Weights of a small transformer language model: MLP 448 squared leaky ReLU, vocabulary 2048.
Each number is 500 + 50 x the weight over its row's rms, rounded and kept within 0 to 999. Layers, rows and columns count from 0. Numbers have three digits each. The size before them is the row's rms in percent of the matrix's.

# layer 2 attention query, 128x128, rms 0.0774, rows 0-63, columns 0-127
097:527479496613571476561531552501432523551367596589476454506507552491417453481525489515530572480452487539584463434525487494521480423509527475507480471478482443550537488518507534447466501509461631503493575523552529528627498543386446529395535507490539466465498467591481492619525509397476533491564515457438539508508485454444478559437469572463523595545493488447487491569433559597500482512491
123:563561478541590553461470491559445538514434525533483404427520493550580456486478476452535546508570499617497444502492452545409521406450537403512505502500412455569527529525547460505571557521440492561538514498561544579469367482485460461535528483576558443470523542508538422529415496542465501520512535478476583493473524549478474486458443482452481577543377434482552467549541605547556442564467
107:519420536450442468524515494544451480499594421567516558628412511430485627542492456631467418527468512464551527508462560494563519477469440562465512486521582519455473525410472556502500511487529435408439517440476494523459590511602547501510428491536475516570500464456484619483586509516508436514504555508574415499435545530503543476569569481542565523493562522501517527490428447457454499428528
073:535525506541526510519462549592499505475414548442402492489495498514441456503478459528496565505452527421515424366508454480462478597538481558570532540382523535488495609491527473556389475531513583526463473482510576437612491495491567518543559496495498560453540426589516505534492504487495517557521439597494458449493433435564482626511485520592570528470530460440491480512502546512543470583602
094:410440533545518423589539540572448521474578505518417490626426478455426576485443446595418434535465537492499525472526492578496500444446548468531545549533548552492514521484463512454451477500537459415469514531529592430520524534575558503529524600549517581491522510479482545444488437462478410507481495516623515440517452592471544544547566503590555503497515504451429511497429403468487501483413
096:498577457554559557482453510481560464543394599447488435397513462575470430469438548461536545482543490535434486524536466441451543487536526483552526530476451457567493478622556453502533491482438569548535511523489552428539381505441442525497537565450522481446525532568512416559432492439496551494485471578440523568578481479517526586494393487511437547485421470459518476454520573549554411574545
083:502581536496509504439486440474522457538472409513535442430441507525570438524536523454552542433573499450493525475489530414507551559519419481498482549460585446555523510549422440489492497508523517490571489444506502508484441401443583540518486450387504408521485404389480379544454485547499518521496574510441510536517552454508486583406468480439451436537456411495464533486674529537507518509508
112:439413508439390455459556530420475455463570403483565559586474479426486513426473470542494443565460530457550541431487514539562531526477484432469490446476576533472531553402499532494424532540585427376410505463472442473481581487562574465479452472519429487558549564486525616510461491528511477493417522456542452460434467550521451496455605463488550444536573499483536520501463498487450566470503
116:504395559454484486460537527411424489493546463515560508522462500449486518449489558512494479547398500461506479415465461563551551491474503421452513457439575603442570551435493509451438549526579487409433503469547471466458582571594555444531455518510475490509500500510562660538435564503470477517467503467543471382456509435494463551404553446508566538562495500456470573563436548497491555469456
096:493509511536596448489486533549397452543511626482432474458551554574478512446522532522458572541508476518426448492521457503465475510594473523482580538565419547556542507505545504424517474518530484560515482508494600388479436537485535436515493651529450560493497511546465516474468472450486558471497457506548525539529479505528554512486422545519372613548428519558427474584423457482563530547402
102:518528514612609608432539484536473483542457550527568449355454504525556430530549532415575488506493494520482455547516395471420578459516466512535509565504439462512432468576494528479527487483464531591525435492546475492493409485486494504511544542440526480482462537561506452492441532466500463510511556541425514560490602485543450560452459568447499481548542462411481545612507641516546474570503
098:494441529480377445513516513428514519504541343501520468595445482458518539490483555488489431458511554383542497428486567573563518548513475462442511421529517506491561524375491502493532515514537418436489504477444426505536563539469528511493403480506514479510510507427510637498540532520484477467541531398499480415469529471512414534481616512451469518494614489568474534484459448538413488437432
118:460433455439582582524592466512513483443526482455550500424521462444505522507492422450518506487407511570468519500417482523535515462406509551522472499457545501451357508478481517539444576500585489457455480482583498591448487468596468416575501427498524486433559531448544457507405523589492496495510561514557456406461484487553523545453507467496584396515509410435570502498541590552461518419506
111:470451526501504572470553494478502458462491511492508516421421418503583504482479542451541466526450472549453514453445486555579573428423546421510473513433412560479515528489500529548472547556478435472490465434552508448476472595604491408580452535495499406441602533473475480500425553555502582555487547494536481520479523442489440632413499507465548517626501508436514486466546597465577574506455
131:417362500422481520534540501522483498457502490466534472500492433464504545433520472456461498472455562537401502404394527517537516505412574504533503529485528571426503563470478458482457574587608441423411458414577534493476535534532493380535412482564429508494566497486455520530462538550511517462508583498577558475474460543481467537432573440508558465582572503441579528501498496524472567476437
110:519595481568542510510429504510538536538494538529480441519484525560531473515476535513489530485619477482513521595555513467459526423598489450545492500559435494601474475561467502482568465473398526605609519522407540499534470510434493617519528504397532461471440520554436481466597477414490486592501416546390527559500498470496538439548467571475496563458492504556429440499472467478600464564523
112:513568409469417482418499459448538460444492400464517593490459421525548486574411458467490527398469560479456542529543501480517499451565506497490488435616520466548428493499453506513569541485543525480557491536455529556409499499556487584530471426414558471479440528453545541516525425494385518499507425569428423411516448538563587506556515530462579506453469487549464457511478480472437429419546
076:444502492554402542494517466480504465492505461529464597501545497457517543523499524543497570463493476538592569508523477492459494428556544470478490409520469497568495413449593452464487487455547556533466584508513542619519498515517452565509531468449546405491442526569507432543435404423411510607505485501507493368437399515414560504569490411492578462459523417501415514489524469542522523406517
087:599454501430598528414492475483560511505493444515552541443335452491489552570523486504449542470514467502417522452491397465539476492503470500486450524497501546536416587552481488576555498518514500485463525506570511520410519496586537514556499518410435446428493529466510519499423520526508605555497537532473457465457596442611520496468541545539613410457568404420485490478505501471478466540581
090:614544546592497440464425536452548508502531571394562543471563555492520613534524462542479462507535411513475389472540472537424498573486366497472512430529484512461508464472573486495460510552478446543506442511444578511518502566464532515468518542491549533555525577504465475462524478457528501490488472582509474525567408493410576454476511590533409589442476451470576439488555578418509474503557
104:602479599496609488491505502494526498541428537538489483438495610555445503472503576455466579500501485472536469550453510462472445574563477497431539566472479542494467491509596533491487451461534535498501393595569511459422467565464536492531462570469457504422467480540411495469439547448566639529424543609530487572537500475597474467468518556521477404482527456386494508534532484514554454513440
086:440471616527406492567430465511444493555477512585565500457491504528517488518458530520433554479468530544462537526441398524542479507438450552555551540464472544476464480505550515487481348403476518497508518457542548519419537514484401496488409511505443527430479475533350498522484565422439524619517573524542444473450506391497492585566537546495448454493512460448548482491474553505541601521500
115:559536410478533506404475445389536469449523369463535523461529444456555557623497523496508525471471540484464454511548493534580452506540528499428481460610490445516526457506442491517565498541521471465531546553474501546450531490552502571476489488446546480466425536435560531531492448536501552434570428486465402373517550501480530431504499588484562486476568423556398464474549502393497422426509
095:565437485528578445411487611484532476476512543511460553479455483575525595480401504493401556514481489549437470492425391513526560438485562512490436455547503525537550565521510519438437515541525541482527457491537496493419448543531525434497517537492510529487464596509563419489563541579544463516422436545553473450506526450508620486464448394430542547558563475479551538564595576505541577450483
074:458503469369438524437425470450610556511489507449525557543590513500435574537573548459493387493521554522444496496538622581466404506446551457439584563553532466446542461492420469534546453504456511466515525580512555484473487488498429527489477493514454506478533497453403542474551548524566516526594509384542506539408450422443527449492483506555547509445509493453481516427506466489433501427448
079:454523464477455407472482483522478547544479480616476482514611485465438473453449507490560468509524543434542538471518506446467531494582491450545475464447430490505514518385539493403523537455527577543554563514548497495510512507511531573556525444482572516533398440548574580551498432397504528541486379569492484563496456573416516437568627462575494560485578548533429506467429526498437512538532
078:454460515543599509576538528556547455538543491562469382547488539497514409439473578580504528515541513499532604540441485519500548442468593541545482504392510534488524474570436488468448472436468451494519566474585501454520513478519525445480481441582468477499535506545442431492410556562512406509464553514518543524596603469415399519445424476507541464573540490454534503468504485542640494557488
084:537501551509489451438495532482467486476552504459495494553604508579430489395491640512449500455578526451528429492514429436460516474583532479546540417506467500558610515496498513418546588559561523477513480492490463491576459574459548484427560590489511496552415472593506560510495511489483455504468465464481571446508450527486502447492465451436454567509512487586408521657424458583471456494478
087:365487522501532605561462470483556432424560507488452544458444496434551551574458479522448518511386568544481645524443503516471567411392546486489494512507500486551425419434446555597532526425482481550550565490533585509488453520577475444530518452476501463420553510472469440509516468561490530510503553509524452553424528547471578571569517466538610483521515506456553475447522494503558470517506
078:500460518484573492503456451478507470520524447383399457495448637523510535480466540452399583532451469566536474515534430446501523469549459491475454448558437479538530462465544537465554595443506541511526422524577581510450521532547560466477529497469525562496510508453449603618507434522487525488538434585491391434527493499537565444493497522536481556519521421495360597510441472567524446479486
083:538487573512439480547528533512467539550452501480550543400515393419476487490538542403612533423424503538474471527533569516499538501413613480580521435527415448453429377492439500494506624567533495470581539516461538573525473616460505493484481506431568499537537483575507434457472434510481532456456426508481473472478517514496538545485454414478491451533492468467578544551496521560477519395521
092:497534483447456459539528513492433541551604494465458453575470426523514487405526510492521429529510502535491437432476578539586486512480396582542477567480460584467567514513451478478504515537488407546451459452514555494471581431522549468433469614475502561536545507456559556534544476523532414557578494451510524400484504417563387449504498587487407509511508456524469413436492528497504564621474
073:487489402564408497471443518419557423515500496485481518469462567473431576466466468506474421435498518375428434527575508567565559518475400476425466519501446444497486473462462401559486554442571484495550470549497580475477461509522562516495445494537487441489480483323507525534604426535466553482451512500539471594557510541491458548504627508466556486463513541526486518506485416451451521456511
097:421451495531488553537463472531521510522577539442504520460510536530536542446445550569447488553497416604416377543520490442520518460554515464550538474513544544553442577573425461587545465461446461613437445458446554520463438557377431468536601554515450493489584546541541526490556540514403558498446476491468479511499464475498469515483470495389518469491516465522526436552498600439556541547561
096:492481581409613402465597521543472492533420499592552476510510450505484453526631526431532473496478508457572570446452544501503426502453455547546501542529435523442565489453574569427541468491547466472519591505572475443521507455502516569472436499504579518539418399530420526565431525434585448548545518424501545522504520531456593502507444516579477512460462483517467500479448404547468494464461
080:474522517506541439497501515413473454502509431490515499527553455482419403431543365572511577487453523544467519473510459494454488575390480488566406517430571435503463459532437405464424503484474535488440599453481510492536563433554516502521423481455526414521503503461552495577445450580504567571474445525525565578519565584559498503494494479501451434462464551507535558451528374524520500404531
087:485509513442594430525578571570491497521405510537494492472475424514432427476573402515486555460504497507537508424550495540485437516423494501537515500480525470475577541516534422459458512443498469473493615533523561473480630534566529548483495477481575552498436407483540543569426463545572448508543490536522545480594483508529559562572440498563441510536412500558370603515499453500573467434463
093:407500499562513545510427448551505505417560494425549489532538496522525558520445464613492523491544526553474480620506534406480555496480516482469502518473579470546412468626472381514503443498455562594480474489440541621512416472473460477550517509447473440522520547505462471452533479544416513564493525510496567571579455512541459433569490476374479465478457532518503528453569496501617483527577
081:519458471551458536509492511472500500456544482489467505506485456518495475546446523532498603436504525548456510509447505357559603479560422420455430604442596591497413524563491513552478487435515470543430423431444562574505538459455521501497552494464404426519519526472456431476500530546432548555425543416499460495428467539532442423518548536434550429519601455456462463452572503491494533542584
102:597439515455521499476541553383481524483457480527504507495459492447468489430463544434479468561482534435497456401493473578546414559468541464479493447533470558459574531445580541512463561541595495409475474444536467410489597571562613495516481460570477532507494489514519612491400534484565520433456495499537454406514512488464456620425541407526503539592527517480517533542435546499499555487449
125:595416516450486482498561533434442489537500525492510483504491476521483473426525532437489484554495533467508454413482460577527505534440516454496521479461500593444566556448576519532455556491558448393441473438546475388509604573539576469549501538541437479514495439475547629494417514478567541488481520462542503404499531470492413610412527469482500508589513511421475583588437572538526544480438
097:570525455463488443490444509519416488512446553509545441497564517528510517473475497526507526534574534476479509522558530556498531496510474470465520446560459458597582472468501446435560476483436468571550521543478406464526496561481399532550484554425531551535482488529574547582595517450480473478553434496434512500553501446580520511517447565462490626451449569576414616609442540483596410492401
109:481463521605503530510525456538421473525500556427508502436506530567554462531487504528487546545458475515439519611486462419463581438514458502434533586489543529561438485519540491438491440399471565573464416441541499646446464494519404472510543522415452472482463520508501530469531522538435439571493506503461555575521550489610453411591457545502552440494520478476472574547544540456633505521533
096:510446579454474405511520516514509515501557424512498507613497449473446472444464499434439425429502535453542440398468540559509538539475478489530520424448515583491579589422557474537423543523560442386436461417477484416517567527585639454555488562543472507546506458484511529435492527491570502480461537406563503407489479480521410550469563468539465500562544527510512500515508519531458547441431
146:472407512484512510496562436508464501514532507509491490461431480504438523444572431482506493533392535486436524409401449442501490562456446536493535557382613561412460538487534515540430519478606481457433415469598560508451525467514555416504500533538418467514579488437497525481438519566507492487452594474545501491433511498512500478477502464495533374516539478367570517503518486500437611481460
123:529386517456492504517527474495429515543500524491567494459438473551466506409521520527526542569482538472461439430462443538547542553458434425460513493366527547441562590487528483526420515492473431461402458396575460443488628565564540456498478556522503558520546482549545574510544514551531498469478556455544487460502482394469445502406549487458545500575592539457470533544553572489585574527484
146:492352520428507502519532483521429489513555447509567490501473454502438479350526486460482500517453596476488516434442415504526505547440482470480544513372515553425525560447507490508440575525549464436402478397577498497520590512539512399476433530530484531540556485478512561487473513577549467472482562424568468438494453460521463562457554489516517488610551543472533547532565511479463603513428
141:476602451531502505492445525464580502485446514546488473498550501513569531583446579545522552487586474490522539557574525492507481456584548459485499473567383454590513455549462480463568446472398522561576573510426487499548464501458418600481518496423534517458405483555465467538566417440478499531538404535386534544522497492512565422521452524468508552422485528566468480448475521471572381505535
100:466537517480520437478519449537485497591554534395486527552423481565479387504475435438556515419467460609464583503480445448477522450525402525548542570482544588501485482451509549437515511510559488447489458462502597463434476430591569523555541508400509482496588506435542593460512420491460475579494488533495492540455496395484535478523477531533494508539479495358433522570462476475411532463463
066:580464516538461520555484472498487508592525425453414534582596522488436515450456454606511500381496558595490509519508487429503559534489501498494467465511511531548499555502501398471545559508539442445525538552415602516491458428510496592518437543521487405494567560455587508517412481458427573513503429568522502455476439482379493483475489416413568452481556412435498525499451482495511497438496
082:528432578447539492482573491506437503509480553609499531444395465467463486470536527554482490556441509505506524455381428479425486498512457570517462514415574543508446554505440482522457530435505506485363463412612549456417566547491515481538481549510429529551456568502479529429395552456521488451406606430498488474493567447501532518473509438541526492498511511431486523577459498579557599516497
098:601566495580578500513413556461539545525431563539575580443583487479596481542524511457550520545500425499454485493526553576470415492469584434588526453546462394438485479544492483487505502534516577512560549502475448485540426518432545538474531474491534412394502533655500443500504555492554540481568390557498506518511433529482483555432496506462510488478529493509522452480533609480487416535518
089:488447539435483505513458581469437411514506530586430430483470526501548434443536560518490594570480540483543527619432443488465524503508435561455481530444503521486450498484537471413469397414505478482437395488597516462468502438447385468447453567539495501536441477457475484495406514430557543499473562502528556487514523552583454417509481474562517417466507516438487513601467453515595518491405
080:518479611537550513579462526549478514462515452533469540462453528476483544377541501486430349520435517526480491499468522514389523594524467522459555509501543488489441516508487419550472468403448532470494506500559525464479489434441461478521420501574498504540479530560540512562514571537522440432476565503529549438519497437386466505435481470629486485568481526479586528607461412571482431597480
080:556442505461515523605512427512442491594483539573451520494464503529530416508453538500597524530412545533556452507449529493512561476497518377445517521457437549503537445440474510468422546475590495395472488433524522479474529497568521492515517518485415444423559578463466499524485510469405468514524481492498401561496589442525496594426506496468537526475454502412430574544472652537576555451494
100:551488479502545495491498544454465470514531527607519433458436583542574553404528548537490500555479473448488475468453503607537557442492456509426475479525510471451580524497539532415498541446576461532492475511556458506533480549540500475431483490524401507538510484567534565590563615522560462485406542426546522501479546456536451547458564500474509506495572629468465574628464641474568513548511
082:478504529449509592501520476495555518520369507547528579508564380536527458487459563496560432489572562543477503571549599432423439468476596467526501431598488486532526419390458526532500492494513500500514470478469521387517454590506439510575534520408538450452485561504487427523450462453440482464522508429458451493480571419513514586508514499464481577489403476529486454412474537572481515436539
098:512560428523457471473475448487491498561509464526473446573460479476545550545323536555546424392550511518472471576596460559555533440529519500455494492526401460531516542434565511532617535549504533526615586541442553531459500498512516550535565479529558481433470483480568557477504445473495493535492445571483435519535432554426495428466532458544470602522439535541460498497413481447443432448528
088:467491523576432552590530578544532473478513494603504431503513596490488577535494511561491505566475499438565500564499520487444510453458490552402487561479478516548565523507529460483453440335397541538479519481601516537559496499432462461429539451495474586510409424490441460507518496509526435398463519432496549494571529582433526460499506467512502478439457506531509582490566435547624483566490
083:584521478500495485420495479441557521578493470432486500573484511521564550547365566584497543403572513514512427535507514554558580399474455453401446473555497455551512525404522511442548524558544463528541515543379504501440476491560524540444538448375522410485548487491545534566508429449483551542446475447486457583462513562544477472509529548424426463447465538501451497499414534510459474446499
095:450453544468485483529467402466452477542558496446593587435448542500507601425540414546517500532459535546497525524461467471513571618483456471457484530448600482527493443449434529504494518485498545491454425427556530524531443411530489458477453562529477517495593559469452404489531563601442475473482564439544460523443465394523555535514486472576482463526495448463530587507592481532550625432490
080:457511498472502546443419456494531444491602479432473503511334570523509567575403485522535551496497470562480454562527472417509539465501419566386508559569537480440497445467524525458527501406480460467499403502518580465423516508605534508481532500524496516518555508462431563458490402502483525467432525521534454601460523500456494403532444477467444488446419449419462482549469508582514469459423
094:517486609544501486561508337548439647516559532440533598434473447529447465517609387474450545491383523488456496449471457440501489539526487498562579526434504495473493461490495494510446634534551507508445494471549510585477497484571532442468530599504476491487595459517514470480545525528464470473496517473502437530502392449581527486559482510511462459471475428443472481497551539503481577525554
092:536552454511501487572559525492565558439511543544476546521499493459506517488565487445467453493545491521570434409510639516534423483559477473522497481542499557547643529517480446531531471515557426523528489603490439481475587503429617510479537497477547475518484494559428542505560457483481472499525547372482582474530538517443476486488388463385424493464429522505482511457468601605445445567467
# layer 2 attention key, 64x128, rms 0.0726, rows 0-31, columns 0-127
123:558464537473581483525524424487444444545556544418562479470385513476459485499581490429493483593419559519494570462455456543511556443451421539452518510473562556449522476446432566559515596456507469437463466483586495429494580449539515411594401542497486483599516497518601603455439551497503517509553562514514507419441555464516483536484560488532530586486557447442448491498488462537535556503537
088:524400548533520455492581443544518447495513469474505534481442435504530535402575588552373530500408525420579451555483543453550492566486467489569500485423563521397489502477507516500440531509567499396485494494553509461469565536483488421397482441481477505408579454515503562406451486498539539459433542526524395449544451391452488409470527555499473497556566470475451434536518462465532494472489
111:458470458483552478552515404489462453465522519468529500496369483512518527458503386516491416598436581553508528473492558552562587420430461511412488537498489600518472550518388619532478555450513520465455474482549535482528495492535572418562468459520429492597521510514510444462446457519530447529536582513515489518479409441546433570421542478491515559513553425471500468531484589535502601541450
099:480421521490582497527562418473454425501539514451569480443434503438488558419566528452513459610462523519534512450464551523501564476478455498519546490393548547437506539456465594516485562444558405404420499427544458427508574488482494448560464508517444463525531497572520558382509500551534455541508529469518493444515455391468428499544533581547519516592598459494513525482486482496493616452567
105:479405533563530443465563501563486534584510456505522459462504529429442615409574553473495428587460515476604526500494485531436527452461489533457500509419528599518540502467514531515480574451494392429458525457510444487473562468498495413535441552491553527472531496458564611436451501526450428450515534439556550435476548474506405511495573505586528521553561414510541397487485415531498538522570
112:555578512445444506457511549433599498472486492562489576523576448563462502545471532503424513447548455387474494548526476458535424531516567561531533473495488426483547449521547372416517450477507487540499524550485512491480511395448478585386510451430608588382428462452459560574485566460524514447427449517491496479542568529520489460515443501522485398453488561535486519512506442499502397488514
072:498573526471616641521470459550460514531426603449495434467556546430548454468406538466514547422487430491453567584482464424506453513555519519514587567559511413566468411505509550507506426523516495583535552535527533478505457504431356543457517518488543539428503518563519468509538494443462544544525528543490534617496491635465540438535472510485569500472498506560451505516528485520501523440485
112:552445529516495363483534473511520528490505442483440504523484522480430506409571420504510465591407570498600459427472516547501497457431464493495500460467535656432520482448513530489488634484546467380471452475569476487440532500538579381530451487547428485509515505495505597462432492529532524533476562469590424388502504424493441567486547515539525507503548507452517485473529519566481541539516
100:478393527493436418486517505508545537506463421554459431563523509450467555426454412512552415563424502537579434461410532525500435502391481506508477493464532614448606533457545520488414564456553468465429471472536478464440540516576570394516463482557446450545502487540499540473446462550496505515486556450599487406529593488407514552501544463535509468532560532473527483467550536563558509519554
072:542544496489489503491441465443452447479503476490507448471554444492580557531522615464402493566562535383521521488590445572520497521537528416517525475537544473468628448490529502466566473490438511499510611551474536431523550549495487518427531462499529513544483534579538662563488526446530470519575454540495549483570603506460490482538537610464453582488447582543442460509423455490505455564495
098:511570503449539524484458562444603510457448485529409567562465514474493478533470476540495528396467462443528484523519542479532459486575516422568413418531549466544604504524439443490504432556579529533545559534484592482508484496470520521492519447514581579485569611517429568509492413519473485567499491575476525566503440604481602535483472510428540490448451529514521386461537556505378481448538
125:479433518413485412533566489563469480493503504465552410468402516471496540477527454491539404596457547574513574468418508458495503475462429530468412486498458564486492550491430608572520547445500421402448442445597526468466505490578461429526472445514426510566516491490566513481427557524507463456439592507553509477481539447417453529504576493574500494511590477474505497548514518421553619549506
113:376476527486525523549531532537554504464385508512480453501507509449436551472475403564566497526443475547505526566421491459506495480393481522475427550436534536515448554531563510469400434478542488503431481463538552514485447443517470429504501432500442480509526519465457420437473422549482557531406544490603584553514522564449468461541508408509497414514540481466653506419556536544514497453600
094:403555485510540525568495571519534481470451525562506452492528536392520550533383485536526523499545497480428567560464440475513431455486559490485476489495415501536462500555622546491503449514496535607478521451510538512523394510525463537387589441480511569544446514487517425452435416485494565509477483553486553540496567648472539382557440498537548445407547517496552480520530536534561477453550
081:426505497510454531558497573478524526478454560561490485525493535399502510461383537542577560501520493485414563535459394520526459438433564478408494501474361541529450557420628530488491506464476516552459499481553552474490433555541494501400557486460465581557442455498506429451478445482508562510454519488546570499489561634503477437504399475552539439473512528470560588494555500542548499452473
168:534606442590502520462469553457500519497500492550494530496509463533562453623472590524509539471557469455497550533573485519479491402600583461446489451564427428608492447543478471500580440491426518573583576543436498487538441541459521612439550480457557543463464530524536504500526462427413511523524421576384518560532478529539580465496450524468455559434485514552473481523449523470536425495500
096:541524454477551589467492525398549525466388478552523468573539510497558511463468566550601569400499419522475510527483521501519446522554559492500380502501442419543476517560519592505495528519507523538502490490485501500519395467508409519427478485448490484464516547526428413472492414491440564565438441493514467565487563512440514455493481540437504483474554405506585476392521625485529411412536
073:524492496492506417434554438536452530534555532502541500541597500504483469449618452392459543539455460534588442445516554453499461546498439533695497528489550474417534467576489459455473514595554516451449459463448493495463546487577463492381494546549471410433567473526464490560536532440516501464486486391505479535536485449412518540569546527577490453519528453519542466473467454468497541514421
105:476517511467539531497437543446561543443388595442454545527575507498452519550437436517514554391528438492427503508504472525450377510476533417544472419560444512535454457409563450472523433526528506531509542492457448500502519483490542541550525474566544603430418554542431513513503420450386572552495467606544513483496423596500551496525483541492560482412480545469494450500489568544558476446552
096:552548522403451485489448503586410507489587551498464465448516522560476487497443548465582554569436512559546383501481505456460521582569385529563519486578518541405429558501448488459554509566510541549542461450445492489416569462534539479556404491538427517491537497507442520465489554511459448423557491481458513529487467407520511504520539561516456575556463401527479476587428474472396560550528
097:560519519495482479542464448577535537497444536442454582508579497449487586530488357521436515447517472438464519516515575448525401541513510444618515423577499508461496438452474486504500498574524550512504618493462515492489476538523540475553513481609510562492482493492504555581492521536437506541502500683500551478536381517502564553568429504466554491410462568493495519503463459577426490443538
075:422480516440469434518502367444443524455433470445511568519541503471470418564469580431495490519536568572471534432496457472519458462489488538681516519440490479463516429461456530510545547531480490405481501432554523510532488517577618527480567551544504427563480415573476523481520466474482429564546466475426549534387568454487520468542437579557494471558496487484564479495535442425499548523469
097:488497586464576492568455627606495522495456585523485452430464520496510543559511412519581511498539441474515485511454468509411408534555466520533469463599460545491451535584527521557527496504562548558539495417460480499471532484466495492528508491586471576412521573499442469452457462524443538456459516604521528566473364564421595484456528448543533493507513404570515422536462505557443530513540
092:493543502477496506537490485484569573388449496508432507484555455460507414530397541482555545462546578453481599521515501565594518402470622557474518448500347510528498503533597475492542454409518469530554563505506545458529526574423569543575499399535486551422430475565523547505493458465514575427468472513511487503609468534454574472489498449539559499498542546539496513458455493485553478454437
094:494505439601449523459479566447485560575491570488479550509411552572474537507404543475547526368487434524429402498531492646503524486457483389481518482474501552536442413423509533438474537480514516419506519483446454455507458543412544512582453545537572409412492533457505429533534474437471459585513526510451502529466453481553486558485499482430447558477497493440432578472492572538533458501471
089:596499490484421471479521487408473508517578518435541538515495457509481501431590589466425516554492490496513399426504534465464553549496447521596557506497591458449580550498387502548498592540545461403513471516459449451428452546443485468440428583510488428523587506513488565510570581469502458512552457420528492478426485415488488557393475517468487495534569468484502489476397540490513524532397
090:441533557501533439503579438531523492469506432531451500484490540401554470498581576516400412541574608482578591497549536435489562436471477499514613558416522492493518436508467538492492482467503491452545504537549560552594487469455485500513642513497450562527533446526461561510404525574525453527558557463517617497513608502469517488597473471539512401524478544516455498528481442504490509578506
088:622466588448470476478501470469501551426541567443421463516412455527525503527483580499493513548465542513554514456529479555605582434508548548378548492480440528492565556463452487494580490495487445540513531484510574444506569628514566524464436465566513516491481476528474575537517554525587483420416490456534401485574448516574512493488525452534420616514506508544459492453486472433607528474530
083:362525441580512496501506527459544504513521488567514489555491564458510462457455539534485539462526521463434545521465379510472471467462570436524549513505427515522420398495581441423498481506535546549439494496458480501501412512512476554470643459443511490516439462428498440446564470462485574496441513520453535490495512660444490368505496507609543478452546553521501540533507452537569499459395
073:561468561553530518445562501601517336454412520518466437529490408428555550500468474562421484500536481487509588504441476482453547585506488467558579498496442485521472438554546515464520400520461480397414507510543479469528491498519440469480514582533428482439455499499514540535509558566562524514546589612481536473570497617416451451549503497590575459513574540483468461477486480541510515477544
090:424474423580524502512466545441560402530424497539497426512497489377547544533421455539548504542561478553448589516477425414462517446515536503381484516559468492509416575466574530417479447536471493538516500511498503526502467525566482505499487439457506504593461492471496420486546444497524622467444486510474522533485526640510471385526483503576542535482618487505584461548562566482543472446493
098:481464571518502465541508396583432458493546584426450471455417512551529483526542544470493488563496545525569564454430496519495512409480486541461506476506421523468459539489527630580554550432431498520524472465616463458518531475513575470513515486553446529522473567541514614523390530555618418537461542547483581513516506476452513427519546440542457547531454468538558432568493436447514549569564
# layer 2 attention value, 64x128, rms 0.0759, rows 0-4, columns 0-127
091:580481445514564525530535539447499593595454451534395522504466544519424498441489524492514484477523487464481468493536568495453445588461576371518511513506492492518541471456569437482515453546473571507505497460455464513555567549456566501531482592426503575405488395544499538455429409476469428525566436467529574445532401573488523524502453481528403496439412505558464577425452457551527503559545
098:538520506459500419452467424369438455469491503475571535417504483534535494528565533516539543482512589465421541554455465485522531436482511419412513587444467486507423468492540535370550624411510488433502482494530565581477432509526512497477451540456461491496493618483453551437519488521530600594473538519472450496414469450507460549425500536470493393493500471501465544591415571531486487517523
099:481447401442441478523502434586445533580503505511508454531416535476453377451485452514489519453487534489547499533477509430482565536426503482611584528429538547474506433400490497414509434489505470460476436447488459440525498411517536445514387572458475511515488390516496581480452479511460505426513531460515442554511518467599554544548384491531457477543394522486496571535487568584473523460438
099:535480445476380464494520402491472482473565477520535578425466446498497537509595518442431465512440623458394458448505517402466544555502506504515587520506562548455470532392491505534485523510552461429493504526525581443470529531531391509487374474506459470507421448473394495484519592533466487495447523451455482376512524461563550524501487445533541468558453525458462424525506414455487497532419
088:530459496510497469510521530553458569593479546526507456545548463515482540503388578499461441422495568431533558523430533539536572451406430447410578508519466589583578593452596464415481522429487441461421420431514589495480458511549541468516484457524536537556424429476559576484538475476605534459515482494535507479538484554491539499519551540558380486607497574507494498505523467506516479471509
# layer 2 attention output (transposed), 128x128, rms 0.077, rows 0-3,32-35, columns 0-127
092:520502564448415432484559526508369559530445439493443547503539514416428468512541523476465459522501509508567391441552422550438498517535507560455489412631533462497573513400529541487554589494550564507482536438528560501491511515475496564448508474581533518511410449525600534479523523477509479514548487450442551558436503479515476504502518500462588590575600451553469416570468537461530586514506
110:479412479510491564452521570557470456554410517524499457518432446480522451535430541445417495485506595476453564615510434457488435619505493457486600544492511576515506459583614513498536492389511562532494459445520463423537484487485508530466535573459456540501402508491468534535353553525526452460456473592529516554588554526451502539535546501584556469504507555484513529478452495519603507529465
115:473404562497414474598457486488497491465438593427537508517508508477503495511489592512498578540545439457485447522529457464424456513515562510527501501480446540436501524485524397499581424492415469606587522383406557504581480491422479456486526504483423595403490531535402483447486532514557529460468441528559548525532451503557552454498488569522473616525497505484541444477519471486606451553440
115:490497496441560529500460430441469513507503565415606471420471520473533489409460511441565556500555520534535461532433482480540494450513404553492439543469513512425419496512465458518540483435513569497502394392448566538467492504499525454498430455534473384563514539473506436447421549523535624539451532429548414523460520421509510488505620607514496480543477510485513578511440519421583460445485
092:543470511527418456457462552474397478456473439466447471512505543454499431491443550496475484531476552450520438520484504534563590425510472468415478422563485493483554513393526557536575496446484523496569461474499501511490463560577506559503464426483489475497398485518588571531510560339425528512435428545476462535420473552436445441458552529451543564547634462519501517596486488455492464472407
105:462432426466498528439533547639386542512453484559429548446479503467537479518434540434566525315472554530489578498526462493512488518445567466456516490495506533558530509560563566565563521490485523524392444519586489443516510445548522468468533490497513546463481433391592526506466485493533412533482495626518463483503507526501432481495596479551546430480484499516559543478511476448588512497420
118:445370497487476470495455475462469501468403474430586511526541540474500505481504541435512554529485545473491482583466488502435511469554598446497560466517449489503526523438516399463584479551419448610586519436524406541523401510498489381500501493449454519415502498536444483454542501509589527431528408502494522475481393455494499422521472539524487574582479503491498455487523466470586382571418
104:495433565537538360441568552529499532462535481415540461478481383494498499415496568445501584582510472444460519554567421479480449531496516581495563524626505511428384481493484474457472431565556514578528457487431527493543460483487490496534506541413510553523465511517412503505499517508500544493515513492507495541552482443510524392473509528438480517515508615519572414482420504510603379449525